Weights of a small GPT-style language model, trained from scratch on English Wikipedia: width 128.
Each number is 128 + 24 x the weight over its row's rms, rounded and kept within 0 to 255. Layers, rows and columns count from 0. Numbers have three digits each. The size before them is the row's rms in percent of the matrix's.

# layer 2 MLP down (transposed), 512x128, rms 0.186, rows 258-364, columns 0-63
106:138136079170160159137140105132157165115103144135108161114122094088122121138112149174108121147099176109134145159116127116148175120141155126133158129134121147136093135112140140100091132143149105
111:099100134081131136138142144161110130134152115089119099128096116145105141133144158114125146156136139113119146112120095095103156144109115135122074108164139129126144171155081130153107135133120104
090:127159141133083095107159136091163113178140123161138130085163127140140157130104116152138147134136139126138103136134075119110154111132146160158103139125155141159141131127155076120116133128166098
101:121121123151119113069111118147113147117142170132126109116126129133170108156150128125116089149148132126139104126096170107103088200087125122092119127150129125122083102157111094124130091132101159
098:113100136133188126126088170165145155146125144068153120115127138124089137171100134128133149164128121161063122116143100098103134165131106098107131119140049134117174129166128159132139124115095153
093:114123145171112118114159131149122164119135145174110146192118130137155112098174075143110118162098124109139146082110108160156118116168120097164140109123100139145186124109134101114125147137117113
099:110140143097125072101138118087126145132117082078168090129131129138110120125135155084110103088128114176134150146123100109110104103152141158141132138106096145107116132141125146104153114131131150
087:065109119157135135135112099131105156121148148155097139105103126121125100150169138146175138139116092135127125085102154162131132169158107112127152120077105148117164097122141117149146140108129133
108:130170112133085118157137162166167128126111143192155104151096109175132120129101133154179117156156110118151124100132117115117079120104103177163118133131130137133083146093094135147142095109145112
100:167113046059100111110099137102127111149122129086164143105164148079122133118129138128128135111130111113121118193138105141134134138098141130143166138171108128127156124155118099148139104110119135
094:134082163090111140127108108122104121165098099123098114166167113113118078089132139115103128099075139104087120089115085103136093125129145173115112163115113151131098103155125120135095121111161119
101:149173137137142164126180119137119137173137116142110085145163121116108107103158156108142123115165118134105134167121125062140137108116131118132096150176127110168107093107156105111126095105113148
098:119109118111130143167095107147119155162121090134141177166122106131137146111138162147129134133136071148112070112099137104146138131115125098134158130130051117121103146111111110130150129168137137
115:088157124135129126148134086134126135114140113128118113157127156155110106094174178111110145167167119129137126093084140101113115095094115081132152118148083147158158166126175184142155145121123144
099:150142171157163171107144163196139117141086108122137145141137157083144095111160143112150087132114123135139120130116105132112141109124128087128105102107091090148154156157178123097125131115157079
100:134132107153116171114095135109157143153137112122127108112120105097101120162106130103119154162133111114131138138124108155130100115150126098149105114169148114093122104106101179116147123111149196
109:127108106128160104162138142122135163127124150116109138119124151144097121086144123130114137136138134136155164156157125081138111127117146130100130143107056107100077137127118134125132128085111104
111:161128112108102124105136129101133164113101140170153093143135158137137175126135139137061116078124111110102155179137134068129129144138135102124130150159127136133092139112125118150090127117130155
099:118123116122098105129154176117147082130106148122109118075090123167126109127151154148145114170154128085090077099154102129146090138123119136116152145146108115149169147140124121135161091145109154
076:121116182147139098134136158146113163086106140087153137137133115129125116096090108100097093155164120103127136151132158105126128088136185107124144121111153129140157108144153118150087114162116158
108:141157103127106129127188116128110154111135131146132093148098089145161153140108141163164134117138192125077156160126092106101115140113125113108150135134115142168109114131152114105155175127126129
091:112154145170136156141108137112121142144105136103110105094127129125126087061147111119163113125130156135159139110141107118178096099118125162122146130073151114106153096140115133169110149135157165
114:125141159100134147162099114105128146143117111124126151111108108164122129169092164076092100170120141092099140112143104190114089121156147184133112119116131126103122150127109169118096159117125100
113:084149161174132106163132090152133152177110121128145129143112138128087128141144145147162124145103158130112121140148141115149109094146139186101165102135096135138126169141142143158103125138139108
105:109128149120117119146110148126114138128143145123162152076122144146056102148114117132076083107141132140119154102155132087194178138096129122109144167113091125135115126139119138123125136089137145
096:088127110172119120144141168145110127142133092145129142090150166103216153110100167174138112127173112130104115125152149134144121156177128137089106139128134131110113137141130156132106141146138131
097:134123140093093080123132049123133101121142165172116134137156167111125144146129084126163152129127126129131132132113132146112124123085108186083128139134141130118140146131117137122096164125171134
091:149096129108123104153139111130103132123138124083132143123139127142096117110122174089107151157132137145142137111156151086128156150095120087138146148134132139105119097119176075107143133124113108
083:113110137121121123132158158120132114123119091104101114104116161126137132149131153140118073176175169126114119146098107087142144150132101141135131134117122132131203099119122140152177100164120107
117:135175120078121129183140133105126140133168152109128113142093143124073123080129124151135162151154135120120102139101169163120110151088163137115152105122087157156121083113173142132169144091113138
093:080156147118114139117158161105144157087139107126101141147127101083125117140114146101091156114117139137141102101112121102139104104121113109116120110080115136126128084138132115100165115136112125
097:152126145141179139104134119159166136133111116103121150117154139082140085113093125159114127185111116157198103095108163133118159128153136170139114119139138143107159162110133165147092136160156126
094:077139105156139128133157184089137097105125144142099185138121108097151124143163103159121107120131137098133105152136119144151159168150164143098128115145179163137165175154102143154144117156138102
090:083131106105160117077098145111083138108139152148155161165131136183124110143092135135124138104116159093129181107100131132135075167129142118141113111129170097110137108104151121152121155143141149
092:104140140134120153194150149126127174146115132131158119146147137123165101140106098171129190131126126181124132108111147104173094117127173113135150128110082189132116131125176131126107150145129139
089:100106104116130090096086130142124085124092130119130122112140106086074143091162120161113121116147144117108150120118150071117116093183112128127111126106112090116091121100113114137131121081100093
108:144154102143086140081094202168125153127119123124123144088127144123146141119149161147151120169078157134146075161073122167123095126106140130134100136134075127153114110111100133140100149128110086
101:141155132151090126114108102157103136135125128140161142134142125160136121138111108150154138117128125103184111141163109115102094119116137131139151084144129127154143139150166155136086122172106129
080:100139141135100136131181164145094149096114163123163125166099151129097126113169114148120164176101163137147094129127158125171147142154119116187173112153157100114096133106144131129128108119110134
093:094099118154120114144110128111134124136111154129122141119139147090166118136095145087104126134141112119095136106179105141165137110163136086134133153171165146117132153141115117103090119093100125
100:089136115117148086152109103143089118152123136100108134134133070100131127114098113111108152101075123114116154136148138089106100148147116110155168144108168151125155104158115108153119135075128129
093:168147128151105122107158144157151158125136143097143098165130156120094109152164119167140084124164150150207106167121115123154135126116100122144111123118147118114130119142089138099148096122135108
098:152211142109116144134147146144152162166148161148099125114102140123093149162123110144132138124098111138143143093104131129156136147121161122111124074159122091110133070126088120119111093130146152
094:130127126171171080188144126151114136122148126128114094147128124137109140130098149128094142121118096131139100135112144136103158153076131123096139104143110134110101113123144129099150169118088162
123:138121151118110109132124105107086163143142136149123106130146125138182118102139144118082125104141121143108151145178103091121112141127104110141134148109135101143128143124161120143136135150137115
093:125099120158126139110136127165123125113129183143180094140161142093123099103101114135104113070096122156139107126127100126117140149115119088138135148102121147107097083137165106148087117168133095
083:148161123111130101099098133144130094107162137174145139142092105129108150077133097142159099128135133116148117116116152085139168121077131144133103097139142149125085124162137169144093076131116125
107:139121114124127141143112118128118123150091113152135089111185098135075094142088096145132130135130130141145122126062132166085145126104112156097127111100122111139131163178114137124159157084106095
100:165185132110116141138149128086140149096160152142124122149152122149094112119103124123161110124163095120163162226097115131110111122115104116142138131121159110142132115108126103142149127122142092
100:106112118101147143131173134117146137143132127079117151089104157136132190131095144106172145124129119129104163104119145101155147122114152126112150129159161124131144154160071145182085131132112117
107:124116141132103105152117129204117147137106147138100129117141117116133145156133094150122136155170118099100121144161111147115144134108128100092144146182142123184108143142103146102173135150150103
090:099103110116154102167099117125134058107125167118095140105140145139125132104155112135143135126120118129137116111146132152121153139149134129124112099089150093116144134136127160167119115107085113
084:159125117134136117108121157136118175111116170118164154098152164164131119151119177133148108116125093092127095146140126110127153192139126105102101124143130107120098106104122152135151145176150130
103:118110121142104144102159096137100120084149106151126160138091114137131181178116142128164155100129146148095118147116136127107143106141119154111141096165147123138124136135149146143109093130094146
108:145144113132110104140133126111121113143111176148143127115185143201152127111100159107160152141110166150121139144175130083111113164134131113123164117173143135143131143089104142138111155106144130
088:108150113095138143160114150083094145113123127124114110136136150143139113143117093155098142142120145125148057076094114083183164111131121121110125091112127100119098111115101121127135139159111142
114:113173136149155080100136119105129142125145132155075114135132151103155148132100180140134149086086111160114130136120137146136169065136134148146139154143111136126092119154139134129090119137130118
099:104151179111098118122138127096108119141117124176109153129109180128128135137151115060152136116119139119120125163133149143126128138099150135102136092114096110103140138131113116132141126158113108
088:143150149115083124097099119118098102137093087183144165102134116114108158131160114088095126122121152096157110109111189143160152144163139128087113090149125113152137132112105149124139098134158151
093:182121136140151142129162129150099132140129184154128105132159119103106162146087117160130158094131112135132113115104133136170126164094133123141109136171115097147140185133125154168060097145135113
092:145172148127115145144101100148102119110140116148080119123148112127119126144134142130147163134131131116128147143150116063114155129149131125148149121143141112130115134142086111108133105140181169
095:110158094153171097131109103177098134133158131159125205108139138080113140167148141154128119143101170147101128114105105189094125162152137113120123095152136128144130093104166113124162141161139132
108:142150132109122101130145106134117096134138068119139073109110117145086146149154122096171158129121147118162126140088112104171093138106150132153118127148171103149123096093102101108163117145113107
097:116112166113122160053109100104139134052136127162140133126121137097131118119121123095144142140114129112151118110112114128115156182120138116145158137067131153103086118101125096129149161141124141
086:171112146167101127081107131139128139125118144165119145124119144127171160099147130112160157098183098133165158166127122171162106127134169170120121094098106135135149139132143129115118116126143143
111:125098149099160151115143153154168176111106100087135168177119123136146075101107109120167117161080128160116134101127109180125103109129115131145140102176140124125114122116185125114137138176116117
099:140167146124175124138133096100132076152129134118185118138130095126125099108154087087189144148104188116115085119073115112141133120141133130089127163139122116132144113130135144151133128134145108
119:181152148117084098130148114103108133132138147127143165128162128131135099109135140136150148135160117157114103105150129135093088129122131126123103134164196073144117125123133077094114110149095137
101:150177111124110069142125153128118151110121107130132124121109188147136124160099108160164161141102133092145093125094122137077101115147155114111095128129090163074139133104113121141147130119124162
120:071165138093085119159129144091096160139118129156136133151116134114147124176154130129156121139144121142160136138139125149094141104133094131103133107110117094136158121159128128135130150135121105
096:137120159135136140136126173106155140080135136071128127159125153104154081124123128121081099150158132109136104111066131151141133114114091165112122106116115124095074131132138138167145140150080164
102:153088129127121119111157107125102110117135143167126141117149077098132119141135086092132143068169100112139117154154100118076104115141124121138110121124187169137102137070129162106136125130122132
095:114137117135134127112150142124135095152162131142087179134115135099138145078161148098091123117144124125122112137112138121102107136109094115103095158111170133147068167111192133149107133175180152
102:139090115120091120177141119117137120086139111117148117112138094140151114090108132101111139090124162145121081129139119155094159119122118159147166133064118099149130096084184121126162120139117112
091:148057125146113117123154159120136128153160114150091132136123127152149118133130119108145097168148126157152108143135122115144150116139111157159114110139131182109129120092126084113162124098110149
092:172099108107130086124105132125149137164104117096128094153128085091133108180117122100149117137116113088128086173123107073156115158103114103130122116122158076123149133143168153120108117157134158
114:133137110150087088171099134124123108121104181105119113076157118108134168132120162110128134173132152118136110095117113137131092142145133131123136076128124123095114103152110161125130117139164098
110:139104110105154117080096113181148127138148132152123102138125095148134147091146140094103169098167113159136121156139114131171117132162179095149100115092130182114143132147120166107136123107169161
087:125166113127113148150126098157093146146181136129146128138118149139112159108127122115098125147108151148123150086135122136115163135123080082105122131165103119131133121135119172154171130135123114
098:094139112109084133141111123121153202094156103101103155101112101142109093134125140140161114108077125130153152151093112116107117120126154111157123114100130148119130102096141125202123114129094126
102:152101102154115097119134142131106142086133145122095088175125151137105134140113102150106149127141134119125118157170118122134136146111135117133112209129140088129119122159086150133116113087101185
093:160106159137080086102119161111135127135123145172119117118095094137135150163117091129133088112114132119110116164150194137096145138170136108123079122128182152174134145134120116136115095099157158
095:113182119117097143155104146127120101139157118128164138145150165142102164115114116137153117135167129148137149117183143114133090101150096117149142117123107118114140172116113135146124095130149067
078:127130150163130127090118137116093167135111170126108116125149132099141093092153120108127084146148133099160075129117157121120121100135147152140105154078131094110087089108117112156125139107109139
108:199111113146140147152120141124171111129097155117154099128113125131141137166154104154160164118108104172080137147132136132125128139122127138104147128102143125137115113120140183138153154084127130
114:088121096141161139170110113163121138093098118134137095110086132144126135136129121097099127141128077137122134150162122107133165149097116139120132124148145078143184145156126152165165136121131122
112:145124144159105106109150145130159126143095107093139123173103118140141140123144153133157123160171174133165108188122122151125116139091110113101124160115107089103107130118130113135153121088150130
083:130143157117110094118173114150163119148111155104157114138114146136139094132106142159120127086081135107118073078161141124130135136092095117148139135118105083132155141101130128128117123088176115
097:149125168128107145128134120143148072170118155142089182109112107082102107104140181121123125127141113124059100111081120115105125157157135129111108110141163100124137135120138102100105103160130121
094:081119132126146113135055170112108126138094117134124151123152134140106125128115136117124148089123119115115134111129160106126132127125140126132183125128100116104149134136132185097080141100096145
099:105132088071117150115089110158132083096100126132170127089096172115120132082101105099108116117105107144090143153134153127127107123142143139146146144098140165079142126122083147141120131128110145
113:099128115108193132137120162135117121062133164133142146103153070153114062122108126145150139110182150146109126133106127130130113116107092108139137134121094125129162127110080115123156135159065131
100:087075174114152115137130093152125120154127087103153146120136111136127086155158140125134108109111166122130126124165109106150129120123082172136106121094151122146160111155118139155147116177171133
114:112189112133148117149141125136155165164108140162140080136130130149118150143144120120147157124089123137163108174108120098083124117157101129153144176107136112112113144146085079087114137105119140
100:133106147141156168142143141113085079160163159085139118130139121157098137177138139138131128170098129114108139119121116144099167118177114125113205135122108156120127138129120150170097127134132089
097:160118086160128133085076097130122133161095142123150111154109110100128105150119099086100124098111146160118113131148120153131138109081113152137163180128131108146122137131169118108094148138165167
094:114121123104144153192140110115111082156121115122122133162109131165125109136098118099118162125148152124146108125138138107134101133160119132150143125166102156147134164159127141123121095148144126
114:115159166135106141173125172146135138164127102144179143109110126165108183148119129151169146158111082198149131120159115136144138074117081141147141145141089123127106106088107125093147135091126134
106:098090134090148126133136122094122109107108097148134108142146112111144159130162132124154127096107116130123104068168141132085135127127101144142148158151112118125131140157135113087142128125145105
097:146145139159124081132118166122125133140133103103142132133125146115123133118117144153120106125115127134177151121194127156113160141156140136132124160108156121114107118144079091126135154086109120
107:115119138144121140122089114118121120114142138088147113134123116113123146146112204104153126140121126112164141137142104138118176152149112103110149123128118112129111104168094132163094085104106130
098:143115135120095119134153129159119144127142149085105134105135166193163158114109112140158135092162112183140105147146129111122136089094136157108128121138141128081125138105140176076118108068140174
085:149142130160109138095129158110146112120126127100155133148085118138131100100106133112165157155144121126148115116121174123162120114122124109134134150097152115088172141138112124076113134143194138
096:154117129091113132136189133162113165090109133112119134103149155153153110148131181142131094117130133128119139152133121089102139128127155110112155123099158147147145091128149168098113137120109126
105:115117159126135120076179121106136100155122098102109103171139105116135128122124121142146162097152143109135118113119150166190149136123131148138140138116143081106079146133153172096097094116100150
099:166070145127142149117137110109132126109141150143201128157120096159145166146132134147112122123121165144142127129137153087127141161080145152070159126146104124129102121128110100106123112109121159
091:105138108094115119107108124105149113128062145132144187108119115092121124099134143165091090177128162076122129131122194121132137122144104117134115106144103119137111119110164079144138138111107144
# layer 2 MLP up, 512x128, rms 0.2, rows 259-365, columns 0-63
106:203120163118105145090170187165123124153135128093111153075093105124166153145174134140162125101103147139144112161124107102100126120121164133121129125163156123131125105163102142125112136118153150
106:121142119146112150119111141164167148082105123102101062148131129121086071154124114110156120082137099170140107151113135134110144166101144141113091132124131117084124125140135155141115116154150178
101:155036139112121112115156123150065152130133113122115127167147128154117112146155135174106087146089103152119144160102135104089135131106165180120132129128107118151119140135141150132147154134133118
105:134154122112166159113115166100155105161129163136133157128107099129126113165138128138145146170121119131129124126147155134085138129131177120160090123106119179124143107108124131094134078098093159
098:122141096118143087159112113109149105175150158148092126061101097147114109092166131171123154116129119119114136136096087129115106121119128139134115147154140096128112127129099082166119117103085113
078:120133134117131091130134127079144165146113074087132095132155119153105129161133148095146134093156106146115128158139119107139142099134138132143159146105065087123115132115101167088139126129130152
105:175133138097185131127125115177141155063094103103144134168123111101142151150129136121117119112138127119123142156122130102140115079098151125142140135153138111091099119128129120097110142173098158
096:102111107131112137170111154175125156098114135154134102129112101122154112107143125165147119128115137140149142111175102141157117149150115136140147115140074113115063118101124150161164130094167144
096:132101128110116146130118116122135180114097152113149117122106154119128105155097160093125086110133149126137073128115093130126164140139126119108133132157122159166141137155103131151149132161098115
089:134092142081136190141092151119096093154153138151135119124145119125125070137155155130110104108092132127119122144134125140149080148169167141151108188133117113114115131118114130145113104110143098
100:124116110120110106127064132126107146095152133170128131091156119129145088173123113130100178156146153145112135127132164118149125172152139136084122119087131151163102119100088140087191166141116129
103:145103104108139157152108123141131139186114081159129126140138133147124106121145155102103130161144094139130138117130130115135177126140106124102176119112093125098109183116114114114142121199133098
110:087104113144132140132125085148122130091133167134089068151098103172122134129145168099073169072132084112152100150128111098110114116129112098134166124122121118125138156124155139135134141123115147
109:091108123130122157093152126081148135144090119184119116166127112140083116112126136162108134131135138097058122101124132152132122119114140152135154132125125137129103100190145146105139088129097115
097:130106115153100170186152159111070116130135109115137107184155182139089176123130126147162120094124148131077120107138087114095114161109126084132132135115099156156147139140181098117146142123104146
103:138142065155093121104131131132136136157117108136119121110154128124113129118134153156146051118143139100122163105121118136141091157113145113111151154140111156111128091133131128161124097158086069
117:112131147150158163127096128101104125154118140106121099129139141125134176142110117116111155130140112154107110109165133127159118151133097150134176128109115115103139106106089116115142157152114112
088:181138072133152112153112117118126154153132130144139148125181091079099141161142126154137083105114140148099131144104131125092155094143158136134119143102143174075089120124131138122159090140139121
101:107112147110138170111118134126159128142124137141092121137110139110106162135156116137141133115083163147095133114109119140160128089120122143159117149133120071130086137145113081124140140116163154
079:124135123135133145143163110126123171134081110165097083135116065129128159160124157158118126137116126123086142150119098103130130129105118139150156144132158121090125124116126092141145124120142147
102:134082098149124100148125121138158145131089140114122091120112127156097088120113125129143166137103147129164128164150157134189087137147090129122110147093141152105132141133146145098157168141138143
086:107131148105131086128139155087129182144113093134081144164101133119152163136095166106134090157143122115094111128131122134116041130109116145156149102139109105147152113169128125115082150130135117
100:119115138138147133141154098118151174142148101136133079154090159164115149101099104159137144158152102115124132108148096141132178157098127141108096115175112092190118111176107133114102131141116147
102:106109107126100151071189134116112105132091150124113113126119116108144112119103157141136126115145070123112128119138087142142167133118116138150140162107142164129130109172156134123122097146160130
096:101136095109098114130097137097125170138104125116128131160116182122151192117125136132161138132157127118081178132132136124149154142135139134141073141133149086089139133150108096126113131135141145
110:138106146163153166137149129119113108105118099121123122134164145138120121116113131160135096146119113104109121104164097123127132121137106155163095168159114109119121143188131138145119087123102072
108:127095116124166096088121133142116157103112150110155148119149139157144123144174170142145195167144145141173120158155129137109139131119146188141136144081157124119081087123130085128095158151123126
096:152134122145146122159128082139156116105141159134139153173138096141150046122137125129116195095134114142155114100100140153098166119108104150149138106136113122149088121122166112117100155131165147
112:161148121138121132117198139154109130117146120168103126141121110164127161125167135163140096130113117118089140168105139153084074122100128147096165111152112117148158134122132106115134151122096134
092:154128104156147123125149149148081141146175108113107115126161123099082126169106118102123145133126137146132149189133127102129133114106136149125144130056111133089139130127126131129159149141113159
115:109118115137128171126129111165108093139164136147138120186169140118084094107148174121129146122130097123098162134086096138105102176081118140138179102154120152173112066109140126131132140145133129
089:169147099121078168132113110131108103097152116125168134127129135188141139128140136162161094135107155137091153180064138139103077060148128112157170117141108124080126084126131103114123148150149155
085:097159126097184105149091147122126123106109142132151140118094106141126134139135131168170132135166166186126159132123141134146176136160089140120135073120110112138134159137132113086139135126095099
080:137118108107115122120150146138129116176123137099128118127107149162105132130129133120136122130102110141119115132136127109110138100131146145148119105078086135131118125143118055189156201138134131
107:143118120129107141135155098109150120145095099111138132149157126127160145166061127105122157118118107141102142123105119159100119144074116128093142094119116140115153149151132142098115120153113158
128:108156139113145105125131108081141130129137126095134092081093135119144122166117101113086168149117068127143099140140109119095157138070090155121137102145087149152096128133139125177124162128132113
124:131121129118111166153095064143127139160117141088128134154182143119109106156112117122116129122116146148139134137137132130127161151135170138143145130146136115189160124134140140148116170063108159
079:112098098087154142192126084094181114136093165090151135146124136134123124154107107142171110146050139117147134137111131153137119148124122138125126116149127131155160123071160133139128115093129107
102:143116084110121166114104129120195172148135125136121151087102166136129131148127093120154117117157151104174170159091178089113137106124143128119116121117133152107115099094151095157142139112127091
104:124174164094139142156159125088133126162123139061142138116160127122172161135085147110102165149177114112151125087118141152127119155137120144127121144155150090157123144161122175160116093163111095
106:092123115090142141129122105098123160113114117140109129157148084126116080146101154109111070133126119133153189135145133100140133136159133146130153126103115120140120097132128122089103134138077143
114:119085163152130117123102171107105102109134095054092146141141085108120107101157113123128163116116163154114114117158115124075107136143101126099140175128106142153139141097131104097158142167107106
091:077180154124128104124114155132121125135146120130134144133121131171141119134138097177153100140104122140107150131148129102151130071148133121131132145110116115146131109092110105138096135066128099
136:146167147146124112138106135115151151159134086139100136109152153127142178134055117117133092141128116147136146154138113146137130082110174095139138137146132104156118115146133138117141128141134119
107:066139133095143110075116108117133121144097092136113106077099123152137184143127146125136112117145148117123111148140133147124132109168118135125145125136109095111113139090103137147128144114118159
109:131120132116123112132095095103112114164155142113083108128098111144116089145167131109068133115127113118137147149101110133132136185125159177166177101132142111161158119152131109085136113164101144
101:097099130082145133154147125154115134112113122117100137105133138131131134175114112136102100115085098118125169149078130138100129128092154146154148125109134199171101108119123126117139188153118134
096:088152170116135120159073118077087128139081132170107161094120130110157110122134157120145113159100115140142141158127111158119138169110135113135137133130146092134112093167124137114130149156156139
110:152080113157138158131108093130118099100120125130133143150119077156111099129124115129151147120116115131154161160110098155121134173143123136142141136123116177141132151056113127096145140131119139
085:108106155125104112142145134131103125117097146141093146103157094100136170165152151167120092137134124143128112157148095150074101115129158120126175096132168124166155113146085120057172146133138146
096:160120133139075172102141102102127184153173099129134100132078106119137141142119133100085108079152128119123128124099127148086114138109112112121142136152088141136135123135116091081127121115118125
083:169159107147098133142135105123115149101152147128160113131127131140130128133138168137140151128119112156120107145093144152149133145120114055111156105139136159124112147104158146100172163131095139
096:145143105094162139145114141094105097083148115086147080181129081149115128156112122163159121118123108114133145149135148110117133127128113150143138116108091152170130091110133126091148110139092181
103:167102161127129113149137142151171107130137131133162135128082136151074144170155141161136158109154103154152093134105113122123131108109142114129135101119175150144095127116119108155115124122109093
100:169101143109163153127162149091113112142125160112103122164179114124120116104131151140093157131106115129169119097112086130133155096107084115105141108119154125100103102130138117134122120124134140
083:082167131140139092087096129102103130114138117154104123130143132129154135155085164133135147095109103165146131137120154124167174088147128147142150183150116117154091119153138143103107133111105125
106:160118123133154101097161137103156109108136144118091163099123122100118110115146138126150089147194157136117162097117070106110141102142101132122132171139159093128121122124113125170146097153089087
093:139147147098109157127095100116119147091147139124165121108118120073106125139160153154114145105154121156139129100119166124168167110157182140096192130145161113108153116096125105092129144157110118
101:115132090077176106158092108145109116140124121135104061133144139170127131171097133125132144089152136119152116145116169080157141160143109146114127093131099137107156167096127144132162146154147145
103:127139100138118143123136134144172120190110109140174100169104140172101129119102155147116122139083110148129093159136138176124108118109138114128136168144114183117107120127141163160126136123119141
105:113134146055129156146100118069143140151104115120132103113132130169114137124110136127133098099091085160162123139146129127120116184108156117103122125124143099189123108154120136129108095098095108
106:111132166088187164133084145119114161130172114148109090159119169142135181127146124169138081105148159115100155183134152154146124099154148123099118149107091127150155094130149125115132088164145130
114:116172091171115135128090112132148150129161153117109123140120116147128124137111104119120072131121089133119122154072147137129117152132103101145117121225124140128110122130144156121121078130121111
092:140070168146145094157147087160105144151126154158114143130162127065095133148126115162102104114145155140123139093137108112089147105106140149130134126129142127127159158127106137109125191120069133
121:102126118110138144107097137097094103123124138130105139062128116087137142155147122112091144073110075104104127141113128138134105132101163088151195124158155125155127114094113116139131123159134098
095:159129138114127128119105122134079144089153088144086104150095165165103165119124140130092113125172143151137093143155126110135160109114121137132099163150104121108091111134108141115128073101099103
100:128151117135112118116101133112121105106165092091111138116112078132087101126125154090108106129133128111122157091114112145120115116126150085114151153176185119134109122116138116085110118140094157
086:103138120095111080150128128110162144117092170126131105125073148134162120134110126171153136152121149157134104125141160161133116142116151174091152156144120128145089155135120132129137131112097112
096:081160151124110139171132110089104098099088089107146104135128135136113163134115105121181095138129130143103117152125131143084110119114125130121127095102128089168159107143124145135123165139111165
092:179118112103145129152143167120108142089124140138138154171118156161119074122122148172130122114107152122110124125156123145162107115082129186127130124108101155075131123149091131155152126177113096
090:187114124101181130123162110089142100146081124105112164112120108118111137165148139113088112107131139106108117152115153140130100131157175152153149151105143151091144126109094096065128108152131132
094:093161122135109108137098111124130126122120120138127188104167137132144122140109086124123129099133127155151160132110095163100132149146138069118152089148144143101089153115159140159089111134123095
116:148156114120107140134114144149152138145122116166106086148094144129116172115116097116112105125114062147134143117134150134162144107109127075088142158151154088172106116154108103115094145139118151
092:110081144116107137127128155109128165143150111113097151111115097149155131150116110123159142144092130167118151101160117101148093112144130140133102114141149162121110097151093093106148173110107158
096:176088134123126102121084116154140133142135091126104103121134091150126150128106118115157122094145182142144118169136164117147149149138111149070161133130109087122118117125146125123139182129137134
113:134159135103083134125141089115113125134141140117115129122138166112120168122122137120102129152153135138119169141110112143127070160146161094123112130163185113127084122135072155129104100155139161
107:135148138137153160104130111114178137129172147165138064125136124153096145131086133143123111131098077131140094097133099136110144111094148106106140164136131142147082117162128136123079133130119138
093:132095139136168131127147105165123163116081118104122146178116126109101099164138161143112128138125122116126130132109106139094117148114141135171155127089102132113144100115154119084156116133091116
096:133127115171181060123138147113134150170116136145102125169127175107143110153111159110120102186150122128109107130144126125108116109122091146095139155129152103089179132154143143077166143127132136
090:150111126137114107177163098122110142128098163088111121143125134095138085092125129183084144121162104090137097066177075124108129152117106140137125145137160108163140131139121160128140105122123120
105:124130146132152159154134106097141127117100116143143169144133150133120127087126125155120159121104091114131133112083065127148168108056093122152159140172137094122089123112136116130138135130098092
088:139153119097140129132149181087156111121130135136130084137188125131125142128120099171132132150126124094132111130143110111134128139089134122151133112118123180070133124090133131171165111101110067
096:098112135103150139128126127123102168062072151103108127140151118129152160155183160126159105114116185139110128097100130149134127160121116145091127183151113159065112131115131155144157100117117154
087:136101124122129164124125144130100171131106107123098122113113127150117119137140120136122099143121126119094176154139125099146151112165154146111133142103100135088143117108157137170202131075088125
105:154099121142123136150125111168085185138137148137115118150137085134118149088115137122107175138159116120102115083121095144167111127106107125120122132178106092129158129164095158137126145140096106
107:090107121116196103154160164143102147092126107159116117174168142090113119161147139185171116129144137125131165118127115102119111140128100133099157126122131091136134152146096079123188102151132115
086:120082100158139143149122073170187139122074146165111117133112159143126142128153098124106163096107105140157126112142129145130137172112087135098168138132143107157151143092133171111170130106081132
102:090150124114113113141072125110128126130111104147115101148148129133141090104101138152188175148146099147133130145122158099173138155151127134121151109121089161122112091104114121129156131127102153
091:120120159160141166107103149149144154139143136142112142175108160193115105119140112143099198149102105129125174110121132140138148164100117109100122102150119080157130144149128157119109116106120102
090:163125061175117118114132147147162155135117138076154139112085161134134140129148137163130088141158119156165139151176112095126128119117076091087124102164139124121147133133110161163128144104082100
097:088113124135145150175089140122147122104124100107117122130103116128133078148146096149139147115138088118076152111125084130115158113119141099114114125142160065132108143104082123109144118139123137
098:098154128129097124126113126079138105115147158150109107142127127108127107123128132157161138129159143139101113091107093179113077132142169123122143124187116152122105110103153131118154150142134144
107:137142117096151111107084156148160112154170147117171155114154140148135173124143130106118143137156110143100130152081154134111131136131154098125124116124138163102116139120129095146172123113140076
096:152085125122131104125178149137106114141109124115116121161104138138072115133129104190120127103148081146144134141167097118126125095131133117116133131131128157135119096137143167155120117173140079
109:116131178083108128148088142138131141120154109114128126162151120099108103130083140149166170169145099100166117147139135137122121121158138112145138120114151133142113154074081106156169151106109116
086:128140135138170130157122139086161129110132134143112142139143129162118111149091122125137151154091085160130189162117136092118121144137142167142127104078109118145117109119123155120151142145143153
102:136129134147103135090114163081125137131135076110132141128118113152117124133094132144158138109125139160140151115155120132136120088127096137153091148123130141106167122106181096120121107087093124
090:123116177073120119113162135122136107104072122101155151117159121116163136122158121169159142110109136142131129107158095090083138134097116147128138158104143134121124109159104148088156134149116134
087:161102140104124133160136129093151193094099119138154133131144116105125126210117142158104106104120134123131116109137128134136122172176174140138162146114144160130140123141108163111168141104125106
098:150140131067133125091110141077158131155096130157111133137122142148110172138108176134098115135114112154143128160133090145128148143128121163162136129092126095099146103120155089152150167134160116
093:137180086104150109114107143088094119154099113146152118133143132151136182134145117169165084115136089160095146115132139121144129152108129114144157233153151089128088109110145121133114125140108149
095:150140127165119160117107085148109097107133125110108111134146131170104160122124144145062138132169113119118135110146157154138142124184117137092176166143112099100138119093168141092112093111146134
088:119083190144133097139134102172146158131163117146125113132136138147096132080104145181156139132157150145153140086138092140138133104160117099162082128156117093120121118110136119151104137097149114
109:122133125079152098127152131131149126139147093152137138134180110156110106142143121124149126119150119121121138126132151148131124125169191143149183135133120103139093102111111120113134112102123145
086:086131149083158160143159133105112126116130143139153115162132149112116139118098130148128116139101099154117153124118100110127121134099159129159107131177120109170099125132100123124115107110108112
097:125149112151111177129164138145109138135067133104116159139135107084118144133137157163077085142160089137124175151124148160138122098133113134169149131154119100146124135122142117100123145140127122
086:100110121114162124114090148129102133145155102101095174083127104119153118100123095157087155161101144144132176125131075113120122143129133102141126116118123101126093101075082118119188064101109138